From a checkpoint of a small transformer trained on Wikipedia.
Size: 4 heads of 64, 22M parameters.
Architecture: RMSNorm before each block, embeddings untied during training, normalized queries and keys, local attention windows, gated attention, a norm on each head, value embeddings, hashed n-gram embeddings, an embedding shortcut, learned residual scales, skips across layers, capped logits.
Training: a variant of Muon for these matrices, 347M tokens, 5781 steps.
Each number is 128 + 32 x the weight over its row's rms, rounded and kept within 0 to 255. Layers, rows and columns count from 0. Numbers have three digits each. The size before them is the row's rms in percent of the matrix's.

# layer 3 attention query, 256x224, rms 0.281, rows 0-82, columns 128-159
098:131112093144144058156083128204087096095125146144149070184104156128092136101109164111096094130159
103:101142089124120153092108143172114133108129152186162088187107167141122151126132161135099090162135
106:139092126146148098093041159168052112094124178125133119180107141129155108119137212136091121138195
102:140162158167106097123134114215097085119128198213130084214100119145130118116135177151153156138105
108:136085186129123105124083142206122153090141179166112109147105156181056118103081167125117085136128
089:140137126131192121168093125168029140080167128147135178155086125129142144073144168143105090112205
082:137175124110090120178099164138117183140160044202176064111099151107103115138176105135087100195132
101:081155141147076085076105077119163102048095116086177153080115108151127073146087107118119105137077
105:103144116150147168062124152157190146154089130093160154126107086125085182102082171153138159138094
106:131126101130162115231094088141034122125120056143103117167201089114125085075121135134110105145162
100:129168090140045184188127119182083132143104172145094117090119107104170127159113156147147100134113
109:130114112151164136133115113193089118166096105145150141150151141128119109126054110133092097141078
106:128092091163092136130087196202180163166156107153157073149149143113155176149186148143157115145166
111:149068151086163127156104114121136118110000126089118106107129128130153187118131107154120069148091
109:152165094149094158127167110183091124099123170163139119069191116085073123072100115089110179128109
107:102097107147114081156132082097074114161148088101100178132113163121084127103109172148166086090141
083:160145160145101153139106129086161159149089118094079169081118184161120067148140151125179124147140
096:218158145144116138167101105174104123154113170134093094122136131106151126152145149123102094125157
091:173074093130092106068135111098165130137168137149095105077186088096129149103097133097083170154106
090:155116124142123114117120144132145192114124115125170108151138149081108104152178147110044082108144
081:150110144183145108141080111156141090094157114091136161158189157073111146152137182131105135119100
100:146097117098127132124070130158147159124088143185095124054170088096106143105138081143110126173092
099:156140093108070087153101145052170123135106115080095119111122155133160126160098107152141163119118
096:127157115163128145109135157115143072075085080100120164155160103095128161111049107109152148158117
102:143077158038101129133102086143111126125134130096128161162139089139115195151177132165139144111162
088:090129113158116201109150171110140141128137075149127177081130175119130128138095099088160128147139
103:172171142115155060148158235126147094108152114107079109103163112098124115147132090083088134079184
112:145104165135115071148119145166048135129137137080154126145105144129114110134120094157124129163085
101:133147145182055129115071131128087186128170112169092087122113113177127104200144108125093149111162
101:121095121118150251067111158141055153125084147057139131201060184120135121131113133152170080124092
102:136132074141126154139088066109191117124079146155105229142125185130094139157111159078111112168093
114:168114148094166130060167171198241095158093155146139155151113069099167094164166143125055119140109
104:102070113144129088144096152088140081146093109091123172138118100116089104064154138139115163177153
097:094133119086092108153179063155114076110101114075146113184136126082163124117127185168125155190113
096:117122143111136111111119164114169064183106129118144143132116125163102109151127152133187145161113
110:160133071198166136141140107148128129162096165123104143133160107088149108169092158091158080151098
104:097126120079204130152081054181128150108111075168150107101121129113088143092151157166103106163144
112:155070124091114091158094092139115120176116134104106138145093111079133140169139119081132151111130
103:119099099116106165177118076121079128180152174170184135091149133094145078149079108183126131120099
106:135154132105171097126072182150183081107125120120150178152171175099117147151170125130105115135153
105:071042131130162060139118083123180076200146103147078121159181157162120114070150100165082089108127
100:114164125121122082106100159041064144077126094145141125114130175155105148108147110097125040091144
111:160098120087074175095137161146071103106093144145125092140108138148185159116147176131144156114107
102:143089138133131191122077119100123177134097154139150112202141154098179127103095156138171147171137
101:119172139127151052078130151148117131086175096105134069167099180118089169096088122153144131145102
098:126081069138093092140181125161117137071112154081193146161136104169117158149085077197101106185113
102:210096131131128124112126089089101112161127130080158177026154121171144122101120124180145117145113
105:095142157182146066140115144099130114150118130154107108138133113111084136162177116123212206075105
105:098109106124112109137137186177124114112118198162111145086134165100043169155104128161137135090165
104:143144130128192088035105154128124159153155140087172169104116077082086112092124176182097135065116
102:187097132126141169099160125137141071125115121151091122095154121112105098143119038112129167122090
105:136174179190142126109185089125171132091112082139091143160189113118124138179080161095133138188096
108:129145103140120101144110129107136095089100131095148121130132176118101154157198178105145131075089
103:144148151065110121133129115091126136153091109152081155145146089116127147086181049172129149127122
105:166125148104101154093109171172128183129130116106142150170123171157177138179127120132142202120118
102:076113153155087094154122139138188171162111076216175168133138137082099140165080138103151095158145
099:108162137085180151129167101148095115195110136102108103140137188139102163164140131134158073121142
110:155126145133124186066141113132103153147158179068090096103121115141117115173140132168097164073150
103:107139164168125153133076143100097121106190110122113092091174110158085122123136055133139126153118
107:190078117136118120037096166166122123150159131115082167096087179142130140093217088107187172158125
101:109159166115099126151132108151094167134125127138099116100146125124150138104090118082072169100123
102:110131160108147147097151137073155098111103082161144124134131122122146131073170109132133125109113
110:069152112095104141131107117158144163150126091153129134125122082196107137128151059134130112091141
104:104106192103142128177142066117096120117111104120094109111095089081127120120139110108120114117122
109:129102175081135113096180126067148135105169109068098148096142134114113123120097093159136155129128
100:143108162224117129195163175161147136175118095145116138186133108131105152133108092047120117113095
073:131116203106176104115122113109158123131123136173118134142157100120079066179136130129104161157242
089:138084151087169154105169150111171067108137095123124147102130154108106134198151128164130191060154
088:102117119133162127154098075135121118176091113157075147172134107085127108100114121184124097188151
099:215091189136098133141123138133074163153088169140167036141090128118227156093073136192173134130119
103:090110087116106104144098098113100146150161139085099084070168123059135084154157108103136117143136
102:093071096158211110119091079121126166134113133134116123136110144136105142060124097098179182145146
099:155177138133070093075158124088149132155085148153147107089085154142147158143113119110136117190147
094:185150175166108116170125124127160129159073149097180156233151132168130199076118102161139111160112
100:093112169146149170095136107099127126101103107128095171149117119161083112136086148125129116134130
106:148102155143149075120116107064124091103152142172129163130135115174206104176094142163106127119165
105:156131123146121130098147110110158119109156113168062098162139160152120097080137111125116095110048
104:138109128152140103124147167128125103094077088121131125156162092137155100132143174170113088127171
100:129109099105137127122174156106123107131127130127178105128123115122074141156120126142114110179102
100:152153143157117094108095078177169114154072116133103120158096084104129113165155175118109132151131
085:146190143105125161080138107129081104131165130209103123177101127119173120126098148183112138095157
087:095117142096109102134165159137171135080161140101118175068108184147090138156141132135153190124151
091:094075180071149084166157065078160122122152119091143119096152189214090097144071119165151148124124